Part of a small language model's weights: LayerNorm before each block, 6121 steps.
Each number is 128 + 32 x the weight over its row's rms, rounded and kept within 0 to 255. Layers, rows and columns count from 0. Numbers have three digits each. The size before them is the row's rms in percent of the matrix's.

# layer 14 MLP up, 960x192, rms 0.0694, rows 648-754, columns 128-191
107:146112078094121102121109156071137139149075122153134097163162070117134123122138117101144093129163144093166107155077160122140122074115166177081107050060116132138135086140154144170112110108102102
110:120111173163167083165151155130108124163145134140109071206179116168089123067109125129141090192126094138139119088122045152171112200082080136083071131082143070085123149086105168142128113129158131
076:118120083040152111161140093127125073121154111061083074112121106149149149168093111089149175148122137133115105106142082145097090088157128167141095108144109100121129151090118082153172095145056104
096:161185120153140145121086108145083127150155120062169112138131103154111151062178159187095142143139144146167072139063140120124165113160150087116104137139129138134112100133165119110114085041142131
074:168134108082114140163066159155124095121128097100158103160099088142101122075124122169169123083170153091109083073138086122114170136098146129118126140162136143114121103108113040112066116129130094
104:140150109085097123155091113138175103105122181114172111142184118102087137133079163074088177210171081120087105087098122131135178158090155141125074137053090063098113070133143122148108158109064137
089:153081095112113119140123107115187114132137127146133104154129135155145136115077092074147160106073133154131093065146109104149123114122052154091146099132041163112132077134187170137130175110163133
104:092186159118154094075106079141070123116169148141146118127148162132063160141120117144165068147097104090107117073197143084159150164110184145104153107160112102075215110177147117178116154134175128
105:155192169175136147069140104164141072159047130072096122118142106123136135119134164125064105101105092124125090089123106078182121114131116119097098156117115174107127109140143107149094152117159151
126:193156134148211125173101120149127129129094133117128129104174063175140069076082138083115083141119107063141101120118122166134117099113160119105104111087142086090134144174102093129145138127091071
076:050126164083104157098124161108102111079215129112112060084127143139087108164123132064120034132118147105108094144143091164098104088096140131133101118121140106130152134075110122152127135118127116
084:129124061116119076144095144099174110102153064129127066087133180123091136133130098151145145136158142146121107150122154146137161153108155162141142035124077153168116051165157139157077122164172111
110:137093166136117128187099111122179157095078163155119130099140091137173099093114131139129093185127125113110135135146120083049105197145147133102075083143170125178167162142060127109126120128112137
084:143110142104115130116064182141157142114096178192131097136149178106125057136059115082169118119126142149175158091147070097137142117063081139081155117146108179173132078155138181161074165116179147
105:102130154138146085140047116116055114117163146164156067162131138127082138070113128113125104125133136149113060121118153068155113167107153138097143047176125107088146129146192104191080116138191051
085:138075164147191103100071109104140125050125082152097112174142140142065104111150120091075088113166147152115132040093126143137076115142084144105129068124042074143154099124122153190163151133166087
067:100190111105158127134102136122112171174156086135104115129073169112182107155096160106088084137143145101135073138123115168157059188062089142117126109183077091145154153111080126147160102069104044
109:154126138150123106163151143033178102113143129152131100159135092140143146093126115075112164159160133096146109164114150147153124117109117189124105102033142104123121127047131093184056161038120098
094:228153133129115141157114087074158113133126165119146140154149150151089135128107112117124106131120123179110143109186158151085178109104153132106091075094151190143111133198065088154132155100123097
089:131114169107138107071056159108174158034132117158099086197109130166142124104100139116090102082121176112157140131138179152191082167100080141114095112146128121095109048133160173112151132130159151
097:115118143140180103105153084151086142118160160158155127113146138104112103096144135096123142141153122110134085079116061072155089125139134135088093146113138129057140150155213194139086113126089150
066:204200115155169146138059098092163172103120077150155098140109153107103095171175121124108085117158173081129098076096144207125080168116095114144133109134065161097121123140154184146164131106125122
108:132131138065131125120126123112205089117104153154151123148150138152052144111093203141099133080157093160085050062090090162124054122051134136114128119097102076112121129167147170179151192158139102
072:152217118158168078101101110116122079125170113142184049136133178225109083149120156118107109130119124114097135086158111093169142145104098108130136097085085178081150154092124108113131140120132116
117:089159135098166112149130094077169118115120146125130110159159077170116133154146121081099127146101148093117096142154132118209141123084115129081129124134058131134137084102154107143112194163189040
095:093130120083133110127099152080138117103082106098130127120117167171109116125145132151146119154184112089160111084107162126078177125162148132132138109099111103143129169111078063153085183105116119
079:156201101148076172138165149126116156074161092110090045108092101145139131175083119123148084182139118060098128150091137159084118129109083109094088096173127098117111118114086148117109146146105080
074:200121076046172116122138169143173107136085103172113123124129087151106126127159128166154103116124186105160127131062069121114068135114129162112109118161143112135141101162053173118150162159116173
098:139085154120121128091172165129109125105130111173114124131136213065131120090106146122187083092099138163121089117176082140142143190047170140133121086111071129111157153120092099145152164091159088
100:103157174104112062114064157108113155120144094114051079103151173144151125121121148126137128172143129082169114135146072098131049154106113155107093105115144113091182149145195101105063139178128154
079:106079087057119066133117161077172105079171117165178056133149145158110049090102161064146143072161165137135126097130098177179165160099113126140099106132097177116156078042117126092151113111190170
117:169152197104134132190097115155113086167119093094117124166091102120136139126105160102140025165135106112113063119135134108122143112143087084103127123143156178131172152135133114133123135098153131
104:086168127138137123078143129144149146172149174082170130139142155124123108104107118103114060127128120163148134116180140094110147101099142151111063078132134127129103070142144090152069105112132174
091:080117158141102132089110165109079132154126146155169067112150162097060119050146122134170072135141129173120083116161155108093102150136173119111132072102145139092158120154139116187118124084175133
081:090150156138129083105133110121087121115154107109127124119117205142152181150114103137146123145190148103131151060131100145143093165076151127089115102098054089157143149139197141137112203094164114
116:144149117140159108036112066122164150081153120141087075136138147164051098139090149082096151121123157121112114126130076171128095121108128133075109128108108130070067119176121152112118133168139130
094:132095153084112146128145121105123146092114079134165112140129118109143073102109130147157093151124136117159129123149068121072124185125076135125102103155101117135162130127116105126128156146115123
080:149150084171141113073127136084106128093167166138119137136130155143081113101122123161080114108119121089119112132130121139203074191113152197148092144119140100072128110112159086081109146182107096
078:113152093182097109122144133131120105141153155074090079155107104134135191104090128163128182100126099137077098171139148115110151180168103160073067148098115181113194125173169153114067092124115095
097:170111187093124070100093107140115078173158089085155083179143124150164133069120106114115127094120103126135123121159094125155145112099074199133149128091074175126133092148152149138141120143081099
113:138167145127060098089147084137075117125186152138197108144103062118109109148116183126099086174144093085178112111111128144161142127095113157118083122170155136114120088145187119168106131154115100
083:120126122105110048145177124099095090087063113073150126166130110145154184090137104114131114136123110159094172135120086124126177127127079129110126130125158124133225072149116116146115154121119165
084:128144094155092106148130096067172101097180126136081102094124066141133117131085118103143158120082120138096044109195126149149099134127122149161057145106141175092152094085145121157145100123109154
111:117107154112114148116134098099200100066119096152154120145122146133134115120101171106129115182200141093139129117122137127137112138150091100089132101080144141106104119092192143131118147139103107
108:188118142126146141153112135103169137105114113111124131112126150148059093089098137125107069115132141182148115178139156108107114145112133125127096045131140167170197169137092115204100105146142169
109:114176122134111097120133080117114179157148086152148102167169157116150164112060139190082133124139099143112124159127093128171081131122130187116132091128081135110092133114147107157173183118079095
112:133147147067124082094130127098136051103137112105140098118176105165159118080142140124109145090190141143103109139082121165131108168139168080140140142172096140133162097101117145158124112189105121
101:167140131057134089113149156120140124122094153082151152151130147181096172088135093129062113188140159148070122107146128146123153148174138105073103138101145158079117116133084074102144074082107093
111:157106174136132145175085115168148118150110097106152136084079165097073110057113150117198080143174118098145141056126075071124168109098085152161119116126092116104098192126110097095130171120135085
111:106123119134111134079086143121142138066075109164144125165130078163141163173113119163162109101113153134164147150113134154128135141105124151150080029155082145089151097123173136127138146158072139
085:157096107088121096049121126138131146061136098161142049121123166102143109095109138101170113128125144128117130131123090168095109124091162164119132123063107139151154053135121161159062156108128126
081:105163093148180126152135101114098086056137149139170124092092085134101132094088151149137129126135072106118103122130140126135143191164128107105057151149122119150148124117160135118131107129118170
107:124119090173109130101131138104151128157073104086220077114149131124123101090171104080141138138133169144151142141108126134143104146135088138108133083052076049113180122119094191147117127106104138
091:120097124152120101176164118126179161151089112102116104131141049108150136106104156092186183142098156112093135191117133124152191154160147129101091138140096098151143181163125138128101116115135088
065:180099170109126155150166107102136138127132171105108073109192093177130122117135173102193132100116194127080168171081102092140164144197147082148132121115155148157157138159097089130120104142138123
083:128119083071146138162104147078087077141178161142154099175118103158147112106133122102142182100110173105120077146122107089222153139126130206135111102165115160126079133140093052133123089066135122
098:137104117144071163140179101099182167131100114167173122103124102093104050126111152154111139136151128107099124132051130159103098135087173188163129073032095105163119047127129093152125155093111165
109:097156148100173140132130147142067012104113105189146110114112129141070138129099184142144087124100134132126075083131164190088104152137163151118069132124130157113128097119158130128150096146141092
128:105187143181103135121071163136086150134068149115139112093185078134096174137148152131153076121151122098182143138095138070129149106097102187160111110103121064122181099140131072139103164163107147
089:182098163094126055131126118134094084162137113134173111071130160119127114070150105092173099098127130167127075100157063146132146123125146152137150103153078175118180125110079145192120140120131093
081:097124107107118059136194147111089137176130098176182090145129124121160115083076093110143118139176150117137164153094073145122135161091056122127114164132138175113154093106127192159128150160162136
079:101131086138164097157118097104124026142118144116132140066175125138121099068145148109091146109160137087130118126093150109184198187127208127115143138112151168130137068151182145144132188062128125
116:119153146115079084133126174130163187157126048107157122087173167108105110067125152119102127185156184148151068177119084095081114164137154110116124132116145124097158137093127058130144092124067128
118:162164155147123131147132100082099124111083086129161119116100160108114117109086120092109123113150083144128144121141130163163093157132137144116035132108143191163087107157108115152053134087070112
082:186119056081105114162132080104102135119119129081095106114159157163085129076113144118133122140198101141146096106156158111109168147090196144128129099099146169113094113154103087172163177122098144
085:134131093110116043127156132089119118128118135121097098119154102196092136116149123104122129137142064098123111094118131126131128103114176117106170100081141141141171119141146154138110169147112103
080:134153135115197086069132111122101087088156098107103123130148107134066125071108125157087104111131097161119128094143155096107162149172065089099090116128134109152196087138133128130109104149169134
074:125150142090155112079069082125143103126143117158106087106178126158065137116157105171110121127134062119147124120151118138091135180172168135115119155107124099135206082201122177135065108151119161
097:150116140103226117121139088094172068139070161125140126161161139192126093153138126140160092114086109078142137139119112083113078143150159110139111140119094065079139114176133151095095150146110053
116:144134098069108107131178170097126089154143108138175116088131142122106159143125156133170142164147179086149070161088152147132156166117165162132141104086123095118130103104133084182160141099143091
078:095154074122117193194136122056152148192124100142134086131139128109153128138149152124180150119125113161120104164187079125085137200124186186141113136138117155111137131164054069132112130095086133
081:165174104142080145141118123128161158066116127090130132119127094148156122138057172140103160126099124127069114090122163116146138163117174110108025082103183168160151136150149090084158118102110130
114:194099148158170134096125074079173081176118105105144141089142158096138105091120118128116105097138127132108139128157136152109129064152138145163156116104099114112137068146136084149100149055101113
099:146165125144074103146071130103116116128156118074100101116189148132072135124106128128105123169166100122122116065108164112093134132086143113077126101089106089125177048167185195146114164074095167
081:169100136109149151112130144113172091074104104103123101085127121140103092149107126135119146128093195096169126131120160173109092092167087114071093128148079144144113114118169088123150125127166164
091:144091115136086115161145072129151141140086137105152125071106122133151070105121183084170115159218146117134127129097109155100138190096143123080125139090124102155167095149079134116136146121076146
081:106125110068159128071119157128159118087081121077112090209128121125108098129089128168129126177087134136159088075137040163099160138144049180124127171145127112145102106114134129121076154180097155
106:111151164133151132098093117078154116084159109163108096171159097127133099139110170092142127122138177151093104057154118162151137164107138106138133059115092128177107119152150127162162085144141094
096:126126160099158086120121127057132173035053135130176114156096056171138119135156150128140116110126142113148134131176155107137157198128178161124145125116138126067116095097110111141133151149160171
077:096128117183122077147064098100092116127154130136098120167093109132101126144137105119168116115109110162100084111162106072181121153143208111114081087126098118136193123180191138167089106154175090
104:139142093151149107119177061113202070125059178077143139091161133127118091135100154125127112135134077144080131111170084108133041210161127143086122150150100131165159121098155089145130205156102112
110:112127119133089093116148115122106116121150106109128106149166134131101090101168102193130092107150090148170124068108075081099105151126159138132112097142109082113123072149108165153075100126113149
096:161103169120131154143132142131115118096169241127153142120082071124103121110117115135161120126098115082195074162114133135121168141107152134153075135127139067071106147115194132147142127199158122
111:138131142108158129156109117109149079072058093157171116137220165138003125104161133102132111182158094101148119076088121138096096131138123078072090130125129121107127103130144176165122122126144138
116:153153163122093143153101139141130123149126110062185129178074057104132126104116106099200103253096167104172115126098150164147107084104136135075055110087131097048110115085134093128143154102130081
123:110154086113097133079130137109120115082150090139152098197146102166153135126148188129150132159092134142123100106062112092128104191092124127122069072085114169105146083132143090162135204157137132
117:161182121075101132141144116071183107098102188111184122128164085131082172143115141140186133117106171063149082168071126160167185133101136208126043138115063127076110085151140075144111149137096108
091:162084151133190125087136137135111068104095151149141080102211088137109070101135123071185059093115089138170130122176111136146180124128107174114162131155107144097154060096095124127101101157148134
104:155135161132148139119179136116108123131087179109174122115177136150083056076079104153150098143196071084144117171159162115145108123114100181110104129165129115054151121152152118120066094115125125
082:111171134145138107068139119113113112112189116149169103130133118112113121087090122099160112131148156116120121161165154174088124153041092135137101110088134175110161033112058109121138115100194147
084:113197147131187148149169106113111162138142142069119122126103151138113159147137196138143127172164083116097098132188109104149133178095148203162089095112154144131134092176150056139114137117082048
111:133079097150107126081152131144166094091069154066180078100177162101103111099119124092179138104204139123109130124079147140146089151123105145105109108108132088143194075185107176152112168085093093
094:147109155131111118107077048061152124126144124112189091137158164098097112112103159102157059130176115087103095142116158136137052188071172169118106090112084102102151072153128162129091113109083127
099:119162167106104126104134120100120126114121113117124107130128156096164025088095169136103102155191135111086134016157087117097068125142072141132092111115133094118119129098197155168121171115098093
125:086227083134125121126104096119123136139132164134146067111156073112045135082139194086127157132167236064178132114066121145180120130104083134096128155069138140097139104108174145082089180130161140
102:143141160120114130070121113125114169061080179127175141190156164113084136110058136154103110158077134131179037084144142087184099130075129095122078153104136173023146127141183105162138125167140094
119:144188170068135161144087121053138065099125109109116126126165153156093113126134128123132129126130161132171138155111098168145127099125070149104108065084073128132121039159142129133081191090097132
101:105132076122139113154110183073114105156148140087134118188093120135143068114165130146133115141180128114101142146115094150123152137093091100121162056147150088108134154106153147137147173119139063
105:147125128169112174128111083142118082147082159079094133123137091106197148173118149133124121112129100139132165100153085109152112193099138185158086138164140164130158059134118155125090199131109158
106:092126164142058128081074128121061171076096085145116097165172140103114154129111174144125070120108127133133123133132139079179147180112125139107117062161095161118207144170184087143107151116124141
105:150144112192163157194112138112120090117116159136163130088114166152120100105163136148170059157133084061182149114164136083101120154119150129132097033098152090154136138113116144149115130143167062
116:170103112195124128101067161113108110125118144118169122208120064181148103104100134152193073123161145156161128079132126103128117084078078137133103092159109095061146135111153171095126136109134121
103:145143132091108152130171156077126170107106187143228119095151135160050092086103146127150111119168135121124086134156155096154121128084145158101117124133159131045121129205150081145100137155179118
115:146163131119197150158143132115204132123138126119179127161104130158127103119083122127112151114154150107131117138074071183097154114104082117120127111138029106112110109113138137110125141095140094
067:175112174087113129143154170139151127108148198198164127122115160171154115068148133074184134165076167113120125102124144145127126145114158124099074098091160100139086116098071125121093122111136129
080:122105145062123135206155118094128130118124109087102087161157090119165135192142097083178100148101148126109150149142105137050113058104150117144164135134139129126140144153122059126141153128091131
096:181087140105157062091078125081163053082092076129166123133146101170097093083103108137115090100112082144112092086139074132151089111167126148109135153105119171158178043124164128174049200148180153
# layer 14 MLP down (transposed), 960x192, rms 0.0578, rows 648-754, columns 128-191
100:103124145107159132084169156101078093137147067129111125091143103102127171113153132087148095121086117096125083105120112100161124156184128143089170145111111165127166131144140111159146146164078090
106:168119120159127148156177102098180148123097157118095131096106154121178139109073139083072198122146153174132163130088149092107129134186137130078172092135161119123167154090135114107148162139129136
081:215098112102161104120181155126141159145180138133107203145082111088137090130190188190108153127100108146099136193127073105112149106139083116182130102110112059184109097096115122155150100123083111
096:147141124161117156110131126137109138129116160085110146118108146146128131148098129078144109138182188064149183083185128112124105108191092106141107123184127091111166123131128095102116183171126165
066:131117152195140128138118113164110170113205109128105161131127140125111097177097095052109120099161145123119150143126136167123133102159178129136139163184080170182201108130121146100116073134130134
086:123087132144132100114127140142097101130140158133157097170158134075120149138139116093134128168126117151086117101126100105155141120126137182114138110135135105094162134140138143179091148141140122
087:131163118124132094175189139138185094130070097102169162129104140106175068168161095166099161111093149178194158144067055074136144063136156092146144134155085110157104159099121148094142189062084185
101:137122087135084153154132176095154158117088089130095080210160115081096090114136141134135119099133144091147091163079131096146151110168146145103153105106143139189106096090113166103129106144063138
108:151140133139119138141167062148128163125146124067089135114180119176139135165125144144134145098163138120173146154122105137081169093068140071138122097110128106117124140140107117104138104115150179
117:166147107161081160067116192111136142086125148161141096158155114131138119109122193122153148110155159092128149126203123151058161092115089111124128124156093056159076146172122162131143107129124096
091:156182125139156208129138137142186115153156141192113171141122138139097116099183147170092133165076126129174127214147097066160117148148170113125148153134161168069116179099154095065085096117093139
093:128129107140099105118112104102101134127088194161140150181114131142131150118160140139094154130131111137123171131097093084088079072159169112114075163134190116118165139106129089078152085130139121
120:149142129126125122113131119084139041099086119175123196129096156137089109159089167127166137097116144157126069092076127060123085121164143130148130134166173109072064117149082151108125088105094140
081:089149095182121162180142170135105150139120081095107100083119053082168126124100087124193113193106102114146134096173154082081089148211188141114094126154149095137104130165171111111079076139139116
107:138135074189115096139113167085138125171112139089116109118078183083148104073110106139128141110068147090112188189145124144168157100103124123148161161130107140139130092107171070103156143144116122
077:129129105104129130159185108108125133143090132170180168162109124164094136118145089156159139114086115137123128195149155118130091125103147095138182087095147194107075116128132135174120127167102136
061:125102148130119093152139097162139086137138132120124234158151065127122148135154125116142155133169106116083105094095112114087125115148161085143153138103106108106165131085117117127160144126110154
097:169074160130083135151103071109146069137141148142124089207080158128044198153160107133119097111179194124064149128141154099135136136163120195126089139156125154142133168091112092166143142118111185
095:101144116131152158134143161201116126174086145088180112116153162118095139127186149149084123112084129145075096135132106105179115133133157095132123121162183132150103119165143083160149127128100195
069:122094062108096167128114186121151103190126125136114172147150168121190134147125163122157160118126127083113127145116113139120160160142082124164189154095110127113119177119166165132115116147177090
097:091137149095091187132164148123134166151068144143064136141123154084134110157135135159115112134115148106170171136155140122124163117110151134134128079170139104146113158069183108017140146086157067
087:097088155134119152134138146170089113111177134133130217146143136099128154129082094080115147173108126139127127152159179122107145089133126124130162127099112089124148173084123127103093122171131140
102:129146113135090138091173116124199121167149148135044123149109159114131127133092083147166132117118112129102142234116093189137125116097119146127122136117146134089094150127089168089060144139106161
085:069081121162082122142134119174112174146116101086098184120119124000132158154099122141156136123124108141115105106141114175097133145158158129114147128123115107150110163126126141148149131130088102
118:093096125163123148170123132145137145120165134123135171132139121104126157125122086150115114193089176097091173128167109115181082153115115110071131139150116113143114115118127129166124104122107125
097:054147109110146074141165096147102135168135090160129162151144126153085172156155161103075140095172158130189134143119143150145165092142124135118148151115160173153112164111117111074166122114092141
086:163138151081083188149117153095134179148123122103095208135099145111108135166172118147115074133164090154163126116133091164125129106151150122111163168137153123125094149087143150053128117111118117
073:078108107147159123149074143139104163155164092103107153125081147065138151144116130077156144080161118108164139106133156187062129090172101087163097102131081118165153160139106130147117135125080124
096:118154123152090164161123090138115193158055151115188179124127114126097138074162157109096123166209145164146181112154097079139116056102115136160137145129144132139078115128092097141112073088107171
085:108167113080162193078126099106130085109135148104075150114170090166105151113151115192129111103154188137131147137110140125154106128156177210123079087152137125162143119167125129096138082091114077
091:188210132121127153113125132113173113160145131161056196200104171135148080146176167172095099091162156126120131115125108098123122111094158102120185128108154102094075178069183105145154115149144159
121:148122112122127084084121109192128110165116143143072121104116146120111116135133139196101119091095107134120163183109157173201103139155138129134121055092147139149131075094081112118128147136183152
106:181117133120145158187094107085090150174161167098129053105159049124151166116144141115174105163142122061130087077138130149121071136130076120171161162121193118115179152106156110150147125177139065
109:176175102128163112136107154158161167107154107131137157159161175136133149156138189156097107121094097092151122146161106141176151135104132119137178163160123099151084112090113119082089173111109116
078:140125132116133140140120138106153118098075075126164192100143128110062121100115091174125121141101114134111119160091103145097144090192111076107124141158126149193128118151103160138076109118108104
121:179115131109129148158180123128127114148108130134124110107120161117167119152117144154078093159166149123087088172115058126172121204068106132085182194117203091119155081141128110083108211126129136
095:108148136123149114129091071145120128195102141119078144168119122193087114146111113149098107083144117088047090163118110125156160159153200077155152179133145176099125138122152140135111135130183161
080:114110146160163126163115092182135165116073064131072128079109112122145160188050087163155192144098167125140126149177143201087151127141114077079127105156107088103134146117129131086156102162174148
089:169168137148094175108151113142103092178110096168160187180108118141159099166174177150040139139113121168168156129142134093178128132135159127126164125119156130121107145129158131167093158085119141
086:180052123113141163097149118166123064152088129134101167126189119131140115083122123094111134058068147083099160153074125121109123143160182110121125166122138150170097107158103140107213148150151167
119:116155149132148147151113140125152132105118121159123158087177129173095175191096079105171083127040169168174112137125169228159128145109182170072110140128139144106134131091106118098128159138111198
091:189110084137182133151163098118179098164068125184168208123146147184171128152181140114137154145078140107126108122132177097126093121161180105158138139070184201117094131168118132169174107127153132
090:165130175124155152120135186132117123079102136118144179117052110123133094139152142170088175104100129180133146142149047153119103119118139111137143169124121183211123157106120103120086111173125113
091:111134144084156067140115127174139122164183158138100116088137116068106193081096141129114114144105114102139140151138119110153111079117132178131091123053123114173148120134155140132109129111167092
108:144123120173084109099117168136159129130032156139106121098218156137175066186118134134081116049203165113158201114129123129163136163129079092138179171064119106171095117155111124097180157128183172
105:109156108113125148126078083117095179119163124104119085178153089124092145110120105143124080101133103152178144206146115116122136189098139108130142071138152177134116158123090095162180099126129112
111:074150155184115209159169116132061071124153144152166132125146172145139122110095137177105093144174109124154116115117122184132137100131093129124115130114127090200131177078103140176131136135100111
098:128095102164163130160100149178115100097117153157129138089169109130117130152097112145106143070154154155197110100131140115134096137096094154149099088152128124178204128126131080170187139148150123
112:162090113095135075139173139152149181143144163143137152144118079081154138096057171139120133081089092179137121166122152156126125131135146091074126101116126123144151133084149070107139135204184191
100:104096199121120120126127059113086117166107169160082157191052149126126117117133103130096086133087123131100156100184152137136141168132121117121120123109090123150100107163110148114092155194183119
089:128124126194111206110119120123094126110110154104126134165123082073157175158116101151170103157133096101123096169153143137138104178116126063104096145147111080118148163104171111136131111144119165
079:133130091123138178116131175094159116133119157141196189105140135131157119118130156152043115057096137128140115133114092109123120090101123132146142145135179107150101143117130078057100141133171120
110:081153149121188160084103117113150152041124167108103141076158131121136164073093097097131081122172093114187144072078128148162142113099115110156165141101159164122120190173108162112078120158153127
093:151181123161144148136173103105118094145141101144120153104126231144125116118183144206093110166158145171130146103139123124164152121114142147077172156152183179069139108120113037130161171116131120
089:145137132089109145097179139171146112114125109101138255135130149124108132127123157163098104165127144123111180145112106101078146115137155125117147153118161152139131163128129108128104134128135137
076:102112120150171134150118086169111185058100068157122128117163102130123155178166087088152128116187080132097097113104141166091101104157139180145142178132162111088142142178125162069174097140147063
103:142162175153169098174069116160060142154163133097130099095187088131164186145149139067118132095181126118146159148157118085147085118159221115090145135170153128091113151164188146116051103105167102
119:126135116142137126091114075122141126099110075167118131149104192118185153102186158097129053188099097117093108139202137146185171133111101197185199145128155148169080094145123064172123154079162104
130:145091171076144128132102153111112131148141128117151144093086121089137110175119117138146125144166131136071086119178130162098125147127081106197141132152152095115118062120208122134174076101088089
085:115135134115050160129136098119148101078173120114068154117093148122166123173103120117103185118126117136065117136141090172176186107158154101114162132131125067116111121181152122114118112071152111
087:141138086129072197116145144091158116169108115142148207138087158165156119150176113173125131109142119074166186085102080119145149078124162155087110172142138142095152129116127087132103069130142161
078:137100085145055169115095172197162137140127111116130176094107110049168134194134116153149129159121154133127136142114136115095114127115072103147093160127096086184173129060143107132161116151129145
118:132115125137133126073106094120092078128141164070165130102149141093103154149088102195145129096140140109135132157139154142172100109087155186147103112185164136109136082141145137135160106106135112
119:054063088135119144115167111104180103190139124159102120110127109122056156149128124192165087127151093147110113125110168178184160135147164105067159104068113123103152118114136158162140148103114151
082:167097128166143169150190103174088064133104129105160146142099137137113108205202129178142158122174125125118157175102135085051127072111143118155145121147181145095133126135103118098158113126137095
094:155159104137153143170119120115142096157106115106162132094095142127185138155168129113137105157124094142111169149126115165104095072143188131145094199116128072106105129133147151040130128159101082
091:232156120160125171122182134143147115173140128125112170117085132162139090109152167211092184149114131148136122086162091103144057113177148117095152136140156124089164106114150183114081133166085175
086:161152084133099203097142154142156122173093130143100196139106130166142132177161153168095160134100148159096143186139136116145141099084145129125139146116132156124133128063116158123163170118125138
084:168169109155125167089119100115094119134144062110114179060113102100171119128106107174195175104144139155120122160122135123136189117120108116094075144157112102106049096118101126180106109162099142
116:122143152093130115115117129132137134081165151151101125195131124168160168148146156118111120058068099174127153197155152141114099122105127091143107143122148170072123124092059098108173083174190113
079:158178073140140134119150112071094114142114127162137196159096147128123077171107105201141167147099138122139122122097132077119176123116109089124149155065158148101115118143136170125098127143087092
081:183089104156112142129124118141145141151106124075138213165130110152142072102171094158085159131140133122132112115139201094162093118185154087140147081164166145126105162166120129119118106134066139
113:202147090210140179154132136101131113079137117156166092135089140157159107096122121069133112167180143151171118146143150045141106168122076118157136099159141158096110102165116160136164110196149119
081:142025153120140115186110105127137178155141129132136136167132105024134162126092135097115147127138159149184114162099077147168156117132111132108124139163094138158108135124059136096107142147102097
087:167137163142136116145087100173140089128154096143124192172169101151183122137175085151130122137119097137140079101108115143167194086071083153167153107156155134128083146099094113124122073117137135
103:139148161151129103136123113115087108114131128110117148162162144086154111101128100147112069115108069128145124145097188084113127132092141139155117123099162150058035095185156128128113097136169135
076:132157135110094200112078119199123126150175130140131192132118090151096142114214149128107156088194157133155117134104097110142096098167114100095161128170156108119121128143119102045134104115126140
107:087137202159166114151137167186174173122119116214108143188135108097168136137120175118187067146114150104141127164112164135094152147084167094130130135045154144113157108155151170133099100108108133
099:127099084170100122124056114144148111131217124098072131151117189095124102157086094120083157176211134121097137146095142142139122143128102113147128136177104156160180169188133136164097150086148135
075:189164132121193150154125171129097112155116109205131194142121147162139030132140161145144120081121118102159122186109118086088144124098149098091162131134116090092125153092154120100151134064126114
106:052106139139142228108140093125142068164128155083158105097156107130139072194144095117117096105158166111135106148178136122112184111111111158163110125129135139113088060088117102106129125131166202
092:109129118118080163125201125150153140156138154160089139122106122172131112135108110067139149133132087151095094111041104159144082127087157106115113128131135126139109139080109134066111152094144095
098:120181110168094136114108104109159158133161063105119122176081184109178151150103077167120149129107105142042136144182130099175134133108040105105140153118113137139137141180144153070101155123150133
099:095150059067138133081141126139158092203144079172134160173178097089135191139148161117183164161102082125168126139159105125085164181075149139057125130088174089177141134129100127085109151102138154
123:123150094159167161095146127112098173110152142095178124094148195140137154066114173115101078104093145079110120151185114089179160137123038081151172110170130122170150124217133092135118175188197129
127:068169131087140178123095161099133110160164116144149084057127094142105162110165176133129122113125114147194105121164139162129113124184096163105125148100143145120138108155129179107127146142127118
116:130151092131141171072109144134095159161165169120182150125042121102101124131091139114141127136193110183179091131135102156121085142112082123142098117087163134106160078049122174112165146114179086
098:138161154090018135105107096135151150157100076169131175072110160167160088119158138193065144152118168088159153118102090150146097112162086089091122135155144129157147172160107186096114115103192117
092:132170078205106148071117112091172170211119116153122179149151105072094214158099168134091122131140152157122174133148082159088145120158089102129123203083087147127101162098140129114143096151178169
082:098104136052136174148096104107107052150101139152090122124085225128181123102121138145105115086136171108163160138128145129148176121112168112092156104120130080094176168124193182116127060125189131
067:117145082127130087121131100090082129123084123168112202156128143070167115166094073142140141096101159123207131144057167135162166195173153101091105109100102138134131161115130151134169087102099208
116:148110092136110125095141111081162114101195138099085109136158161057119133117144104097138097075169131124074123157116077174136101116108077139086126104127133131184137110222082190142132104101136119
083:103108107086129112099114128078136125119175107160131062132154100078117117101094101105132114131119124117112081136103092156122144179111140128058103106142092108134123129113140141156131127103136152
090:154117074118148104129106098131155179162133119090155138144157099098069178107125099117144187175118125079135171168112155148137142180176146121092118136092129144073134131149087148160142113087165113
129:086124151179125155137113147162069119165152140067140126159111044143142170059126105177184110144188103133074127078156097124179135077138105134128191127117090108152099163138130134119131150151112176
106:162152117119161140149133117182122096170082141106114173126083189146145143108125155140123131080186153128127171176129071151157179048111128135132102081140160096138108119155098138141091176103080139
122:151109118118151142132090152147131104143136186152157138177135093123083140018050103155109091124118075156157144183104138105160173163131139142139157144135114105075144236127041050186122176150096157
104:155146222197103166153164128137167167130131138072097103096113090144114142133101080190119150121151137135121140113124129151108142104098069106096140125113130096109147113104074187123030136128126188
111:132101155137117086109165167101114059126099128119119131131128106130074159089147106194119134082138189072140139142099169114174094170085141130131162146085111130148041128185065134089109107098143192
100:086103093088230161191097124130181188122144135084150140120138125088059165116115083150175110095096107129150155134084126132134108099146116156100145103158098128128152168130088147089141100130173129
099:095074154065165118117143098111131109149202080088126138151106123175156158074119182148123100089155122127094118104113127162145125113180182129132112139142122062129121087143115125075130154145091117
113:117132197106043120086130123108141142100116173175107144171153117113106122144102133125121178177112128110134100141121043089167149073135200121096131143189139132118181078151122158072166120096116173
100:105125155158165103124120132156098102128115111109128138136161098138128154143161097154138141104105146094128092161201123165138118094140182108212119095089122119126143111138106106124108183140080090
114:139096086149160103124090171132135135146067133087120109123139115131150128102100117172117130148101153135159082149146144171098085121114076158138131089160105123103113151173155119089171128133155120
061:109095073136104105150156138127143113094139105101110148125119114073207184175138077172129142130153131111084150138154160175106148109147116122104119151104132126130138110172109128102104095152067114
080:194165136137170160134134143127119110162082166110111177073151167127126107148166083149148124126144134160143079119115106105130074112116144104138140104149093183147087156145091183221131102082126136
103:161135088153115135070117137127128144137113174151114156164091115156087085112124114160121149046149129145165200100089096069167130158105153087137166113191129148095142150129121141145155144151119140